Weights of a small transformer language model: 5 heads of 32, 624M tokens.
Each number is 500 + 40 x the weight over the matrix's rms, rounded and kept within 0 to 999. Layers, rows and columns count from 0. Numbers have three digits each.

# gate: layer 5 MLP gate, 640x160, rms 0.166, rows 593-606, columns 0-159
# up: layer 5 MLP up, 640x160, rms 0.159, rows 593-605, columns 0-159
# down: layer 5 MLP down (transposed), 640x160, rms 0.146, rows 593-605, columns 0-159
gate593:515512524468564547469548397475492493491532524505519489519500474471485514499488491473439480561496549518498483471556410483416512517494539539411514535492525580501494554504552575505530479518495466499476486520505482553530440519547507551426584560494515427494531536503455523512438508593459459495544555496547543530494492476448510490567466492541549505457495552497507550443506532539487526493541510518524558491486537446498494468576566496523489512439506446458551442507495491545456550538574461
up593:531498520405562543487557483503452515489512525456564497561523461540494430516509490499526493479519514561496527554579532500486459505583490547435483524481514460450488542523529521519514499514487539547571542494435476566523486449546500481479535497471516551541463506492559502488416474625458548496523535509534422465464555467435542483571501470508515486540522520520494540445460576547549541534456499583519508487517582489481456503497526470500463549536459520500533431518486418549476526564492497
down593:555459531499489571428476504502558510525513537512558520486466551559438467413554497446536526458518525531501498577481470419513498493513500489427496490512464426530545514522573511529509589464513443499548476493496528547557445528568489528449496500451497478557509514434515517524476507490510513476498569499441446473459486492524525475484468453512532468460485562479508506519501575464490557495497537518514529528447507462435475449460507438475542566480499461406556457423496449511412466548437511
gate594:478440532507500501483569508487429498540487501531455526503470492528545482516477538480499496504533501535512412515544516528526554523471496455419475488542451513491530486584466493510523400515532596594463528505489471509523551460537492474455442520436528551595501494495485547489517529508523457543452467505502525437458494471507506413476444518496559479478495467511557507548464556516569527558503472534471564559526515496444513520504594522509473519482553505481501461441546446551507466562533531
up594:489539488426477465500517463537543601513433531488462506535478433580523433457470504474487559445506547564514501551536472523502459447492515453492452486531496475512480523556537443564540467530456528497469559491491574588518555519503481484534526500495502557539495450522514475510503484427550449532462499511454501481505475515445543433472452569492507470515437454490527495514466459492510534558506506544505465515470483441519487446497515541501554527440394555465447460430485542550525476533503482
down594:500516472477478505412431565469417486501484503519484544502479485501428554521499475465519544567543489537451516519517532437445508487535497473416502504487445553497464571548444545506539466485539426573469519551537607536464513589457525456528506504509499482504512538503472523482466540504476503462625479481523525467484487505509522495461478528507512539428465454447486478506464520513450462486422474427485462547496491441493468532518469537501496544393462403468459507475478498449542488485574448
gate595:519485465483534577561551486542473494519497483503421448480468509522500586498510471512478388525463407500492469530492502431520526484567528541522517485466506514459485544519491422561570543542467489505492534561536577577501551535527551433529535450486473497522511543521438510534430429539557452480551519523515520516415474531488553558506470488466489619520403525507498576475516580557551543462603491545566504516561558547464542521464398463471524528512538483500540503570523487467457429531522496
up595:500536489456499533512495483412494500529517503451522512522470524501531552527487472517520413505475510523471448477435467505485429514466451506494575460496477507514574496445475507494497561510451438535513477565576456440414472581467514499500515529430517482508582489462511533525467521515493438456504532422499538458479416552470551509576530505551562564465450576480529547468549501525462568540512421531471545505531421468492434536540467429515465511517511518530525521489496495492495546533609469
down595:543470546568553509558524498535537528539445482466464455490527546505504506511471419506573559516470511521492559459465537489494500450566499524489456406493528555462601563518551519490439551456570499514474488436502467475556477496494521515510525507451498482548539584476571462466484488554494514509532509479517514522470506468532508462464475513486573469496582540502517483472579508460460511511506526551480549546433513499461478487536542529522441489410439576506491483409543595537527513466445538
gate596:510597451526584456419496552484451441514498556485528487504414492459499537494513463527461454533474425495462534484498542449508525499478474514488551469474498575500546523587520527533466471495377415550446508405504596420426465505517484493571498470448478493513418512559480467471480603443493451578436448503461468466510449500574516508534500562505477477518452511520535469511560473492486495489452459564521486507505481501485547544567479491518526498539538427611500520512458523441444485459521461
up596:482527502492445515503502436517532606484486492512488598474542575554477421539440550349564550490444539537523527502470453524459544534484520381483520409546576490451507537472470569474462479476493521549610456509520477502486456478509460462486480444488493483510538455522482511555514464497532470603448503518455487513531472450481424527476509486488502589565523527482448525543444451523453570516525468513493521476436474496477510571439412503447526415540510530478589577463433584507558481521477537
down596:461519576448454624475487456500637553572486537567485585545493559594522484467499467490428512493543442547614405457495447566515447431517548464512496514489505433495415428549554477493569518500542546472544441458454521519515461507576521518501528503490497471474538479521548531546510515501473552503477495528491490408516447417531467589538488476557503568541535532493517469535433471566538480501502492541510451489463456580556491429474516421501462503517442490432536462502446546496546523540500489
gate597:509556588507516524478460580455527506478488483521618468519439502534487418459446520538519559527430442466478497480511465457521600467539561542493540481430523506567511443474513462546576471536490474549520436492541508509563491463507512445509439479474447492542505571429440474457528511440466544536588532577616406489465491447481457490610515529525494456550554478423494477478453533478527439492513493532498501581484523518563451461513465547519502567475443534476462506478493514501507476536513483
up597:498506563518511471515473490512523542452503506534521432512471523531455508520457561501463477571514437513463506513427493430525548526523546556496476483449480517505513435475435435569558493502468485561510459540503520498538443522482538494472485521426454486499420498440374578456430507502465497551554494500543419517457483454517427507586450587530521472568469497466508520526455493503486399448542410513531484531530489469514461496511460468513539505452444491409525488484436608523521469535491530
down597:517483465463473457508555488540484606541495500448455532497609492511473509575599532430509476530486455543545493534521504519512404470460442385506497520565442539475525457526508562516458489540432524487551486502486469497464543449566520493519557477561506543490528567526496470564485516544481495556498525524493517496565501568529436540426517466455566450582483490548464536524522530464452551484507522495575495496516535527480536473502485513426418513487546548502471490505474588510498448447504517
gate598:503484438557629514394484499554409526496495460510517501522537513435468619508511545471426453516591481491497517525513450500485534472472502517608445476479462431494486548463523461559472511443490482538476530518508516527464501460489562504448503483533446428506605513519498592493481473474459459477520460449509541493527481503573543527533517464446507514547510527564533509510502499476491520481498497507432431484521509450379498493453437526511486493570470551502498472475506469540450455482510530
up598:465420495501547547515534580461523474553494509529480520446540440499570474501510527541550486515489476535555498552576462455459486520593494543490530482540541493537490434520467482487437409506432511505519446470555492450480542543548545488568453445540499511448469512587523493441478498509438563494494544524586501477462485487450537521480544500500410508442510507513506428538539499485563491497528484461510474473526507511523550510466542527497476562461528463519510546610492526542470481516525490
down598:448560481504507463491452499543413507438537506536514513449513527500502575510514496530508478493469522516525475537451468496461549427459487495512542470488543511522430485554410424409488481510530486498497496506489417528492448463443552442582517521532456450530483449507500554453467531567447608570501516437525461479493509558496434532468436480383480524529505471520568483477482471512523478484446541461473452517517547576528513591428513474472503522564529470569537512501467475609463515543543434
gate599:511483504543493574484536526478536517480466529559496501516585514416527512487451512542479578416466491515475499468531441477403496573581452419556521502410522489421516484451505557487479495440467511499507470526575557501482489475488526528441484435510562524452538512461473512452498412504539456501524452500513461521494496493475460436437537546544524422526506547540413465565482536498449489511552538512542559438582465573433508496469530550485578447516458560513499487581483465522516473460531467
up599:438476563505517574527537479432502531457438421562491407477424490504513427505529421478515533463506539539432503589509478505499446491558550566456517554507558545472536567478496500541497547485514516488458496507517516412486504480511494409474485517501501521518534471531413518533473552516521540510595489479455506411529473537494406505507564543456455491555565480499426586498495480432499503493490471471506504537388553539480484549522461556419532431468485497492492483535516476557525543513451533
down599:519574454541580437527597491474520449546543504464482477636516486494521479533428548512477531462481531536516569469436414511540484495518474501510474513491491427537485445466494482469455497514521489446469566463547458507521501501475452511471493450516479490472451490536524485489517508514466458519485534523534489451504553499457536585491521441440490526568446457385550511486514484449511481509501494472503460522489543500573442536544539479514533517484548401613483521462472512489476494459524578
gate600:508510468405505482547423446511482481463491491467489534464527427500470421465592488479496559518501518496483496509546442503466459476568493526439552502477507480539483456452504537466484483574620466515541419547509539501515503516480509503497506499483526509462475505523520489505512507476507562443519483587499489498507471602482521588494472481500504519530447409530460461481474564526510535465432513481473477567531496497404449553561514530506502505535506479542505509498461480503479536488526541
up600:415556502428529486527481462477461442455475527468522514515525421442502491488502501495474480585519457484471493484495423530445553552465497527468577490559490478518484379549551539475535477567524487567463436456512488455526576499528551531518560453431543491555435432482469444562467517514493492510503508604495474477514573510453500480444436547490507536492493571497522485549521551449464493509525513461441524535497538497461499509445470494568521503483496427554503459507540478582526490453514543
down600:441478572534552404593569545481552470474501494555498476493560468613464511539462451579466542567543465452486555528492485465526591554518415536496478512442559509509476463554478601500479502466485449556466495547504476541503521502511544441422506515462507578513455522418554439504478483529462522475473563542546455506461569523487485499472502531547446558509452477506534514541572474486536538562527454554433446545465483491507474444514424524510461526550530461508491508522473476578482497469513513
gate601:467435470570474522495521487455476465543538529429536572513508514488530532519546532517438407536480520483464537510479559481470485471522477519525513484499451431508485535497513504579502502568536524453534497445494444513444518388478495518517472498535593470463444423501479551502538456518466441518495468470466472511518475370597525519495524492591529495545478423517456506542521469564540490470472469455510530505508486534527413477479456491467528549484483504483492471400469515469527477508511529
up601:477564515448516451529426483571511502483477538485568451477493464454447447461484378536578515525463446523500482475518470480477491595515435473537460532546510581503545504545528545409501493446534485456506508572448505545500524532518480486507517547451520542528538496519527453421502504475503518441516548537572477458492522572440460443527489523482498515483476556432505462520538490486438503570469469502453443502534449486474554549535518456483459499544454461538466468551417431534474504498496506
down601:502536514494510540554335535536462496559446544492506535461516509494522466493519462480500506524426414507515509504524547494516502529434504371546472534529528552475499423559511543535502383555484458423567530492473478497477459464513503495513535471440511495427528502428478534417523496518483449492481485524496582497547504498539575466499512445439473455506484475477436485531542521538498538472454462493458525449517458528509518488427534454434403519462562469519494497535452507535545514547488502
gate602:524485486448447452509533479530478554497543550425500446510507487482501497471435464540533524484473491523519511491499452515478539487494531570552474391560473503565544526422506473496469512520436486516458475553542536412472583527444454494557533512501540482486503447441495537478500445563482481516529541481512593557522553501486441483489482531503568548458515505516571486610542493489500542515534515496516446497477501446436465446485523526479554479492552516490503445510480521515525484478516510
up602:498477503499456524486510499499546505518465523528458562507504398484469531495432463462452461531517562500484502607496523534524526520456453506469458506529463447504481436468479506499485563440594476535544453509499452531571475497523510513457534527442488502545568489503524544481495474519419509503545493422496531421540482440459492520485497519479466469492579529455459485497529495533540540451472521505548580486406423550536595466542500526513542533439492415507499476566495470416520517497436555
down602:475515519473475515510542532569520475409475449538481568535481471511431434462475497440468491490533515440506502642450535572475518586504458480512415510476425516474481427483469517539461515497558531511530545438438435515514480521530515560491524482493497458560504456527487458488456562458505581472514454445464545527482446461525491496496501451525468527446478455558512544482498461487532493514446495514471559497477454515602544502564491476493507509511462540488541535553494557504502553489485489
gate603:532484502464531512537522463488529528505552530514472504587562518435546458417485455445446551531509501518526461506527523482465467491536465548423482499495513521416498492490498463509480480482516448552438517476488513516505437532537545549482582531486503456512470487512500510515461444405497559543464561476497535471507554501483542460479501540445479546533448502543456501479505507471515471441561480490499522446498511428516517440550532465517482471546477469557533457531506580577518459509583482
up603:480479524543479496534455470488528450427503502490475534485517538462450414527544471532524489496478518537521546497414547482493481499527487459460468531503464468547437499504523514489456506511530558494593530439539507536496504458503489545489486398493446528564447585496520529524539555468508551471499464507515483433517509438492534453531502540506523520446480517498444490542481516537522510501511467495456433507461510488493539439504560497496463561567511481546474517442430487446506483484527498
down603:552488467480483459502462474542543515509447504502493539479499487529519446485569512509540500488482520514458457609511468497479522476491482507558495450507483550487481474474435512532496536493448435535487535465519529421520496478560539495480513428540510531546517518546492474512512496466497508464532597550466517516414494529500507481446480401527554512538478484481569517492394527472440453448410523478516438483540461451511509512521488465554473441491509472525508475535487438510525434487539454
gate604:585494483491593446469472467557545480467573488431443522490500486514519432463487517481515527436527522486526424496465440532525405525528431499552491488517449475537454456466530488474572504513495569451498477361434512553500467486461484447553560511449510493518542539573586470504557610532499477540461521459495562496466529506490559528523551452568474574534520532444523476467442527517461449483517462487426508497524495453510447498497457519527562449498544524623477537473549504525552479536540403
up604:446430477486473514425490543517406616524475513429510529487529486511507491467485428529415467538557449524568493513402507527502563517448604496443534518510511467489523476441481515538463574456516522536502527523504507488430497544512574541499557522474562499552471467469471516536533490452480463559477528485482549476522544564576452499500551543433488491516586528488514529561508490475529543552574461466523472490509514508508484458493561543521500500469460454484539501503452575478438538517457521
down604:520491509470484523473559484520516575515524545515491518534449566532494525471483474559468429483541472502549536526436556502526455501484537524473563503428484584576493568443487450508483532486500496475577562480493439551486535520568527487467468467450546511499468532531536498511485479425518451532602466462429563398511563480602484561483530557473529482488509528448609512523565542506502538478532541542520404511544495512474475460441540493526520563526555494463438462462497512510495560495519490
gate605:475446514522515467478473524450531473498600512512520566508508519491477510515465464536518469549507458485425514549575498427466468519488517521560529550548385525501460457478547518467526518547485499523464470508540500495569518524530507481540532480482493462493419527476538481443498535515493592474430506567493437544504466511496484484430497570431492542475453485582557515546452483497530514508451503514490528485594547456527507512490551476548484519455456509431441549537464425535482506547526472
up605:451518443450500485488605452494446498493435442550434488535538505531558453493470509502547559523501479475518484472470541504418505465480514458510472454502526491425515443507465527459500551467497488584514485585522523517494489474516496560476517529516468455554524479502469498547518521527480439533527519492483502477522495429529524511499455454557574511531548543532576501469460595446463490511476503483534507521484537462466536519592442488533536385534489490489487511480535513450526517518455449
down605:462506489503420488557447554469489508494455529502479520472452455517528473583513486553492578434518523546486472474461490460523482459546469567390447485460533499506514493532450453565501499469546522493513473504538531492454451465399510520522434554506611493497509507512492537513519423489452507459564476402461557436553483486487479501528492412530462489495491451425426492514578449536494489515544486496436434476475474559466475523564513543501520479520490546526495438552542484492530522483506487
gate606:552516522529588539525480488421489499520443486431478407498506416538584386488455446452552499488520470525534485564494468539503514380525510481527405551563481448493562524487573543560525462538533464467487497521466503470540607497495476520523469503436460457478484565482545478508539518474472545510494441508492568526491530468489440464497470458452502460522573538574580551469452551529558505476492543545520566511490513502447518535478477553501532439528502477543516482555572505528490532507497440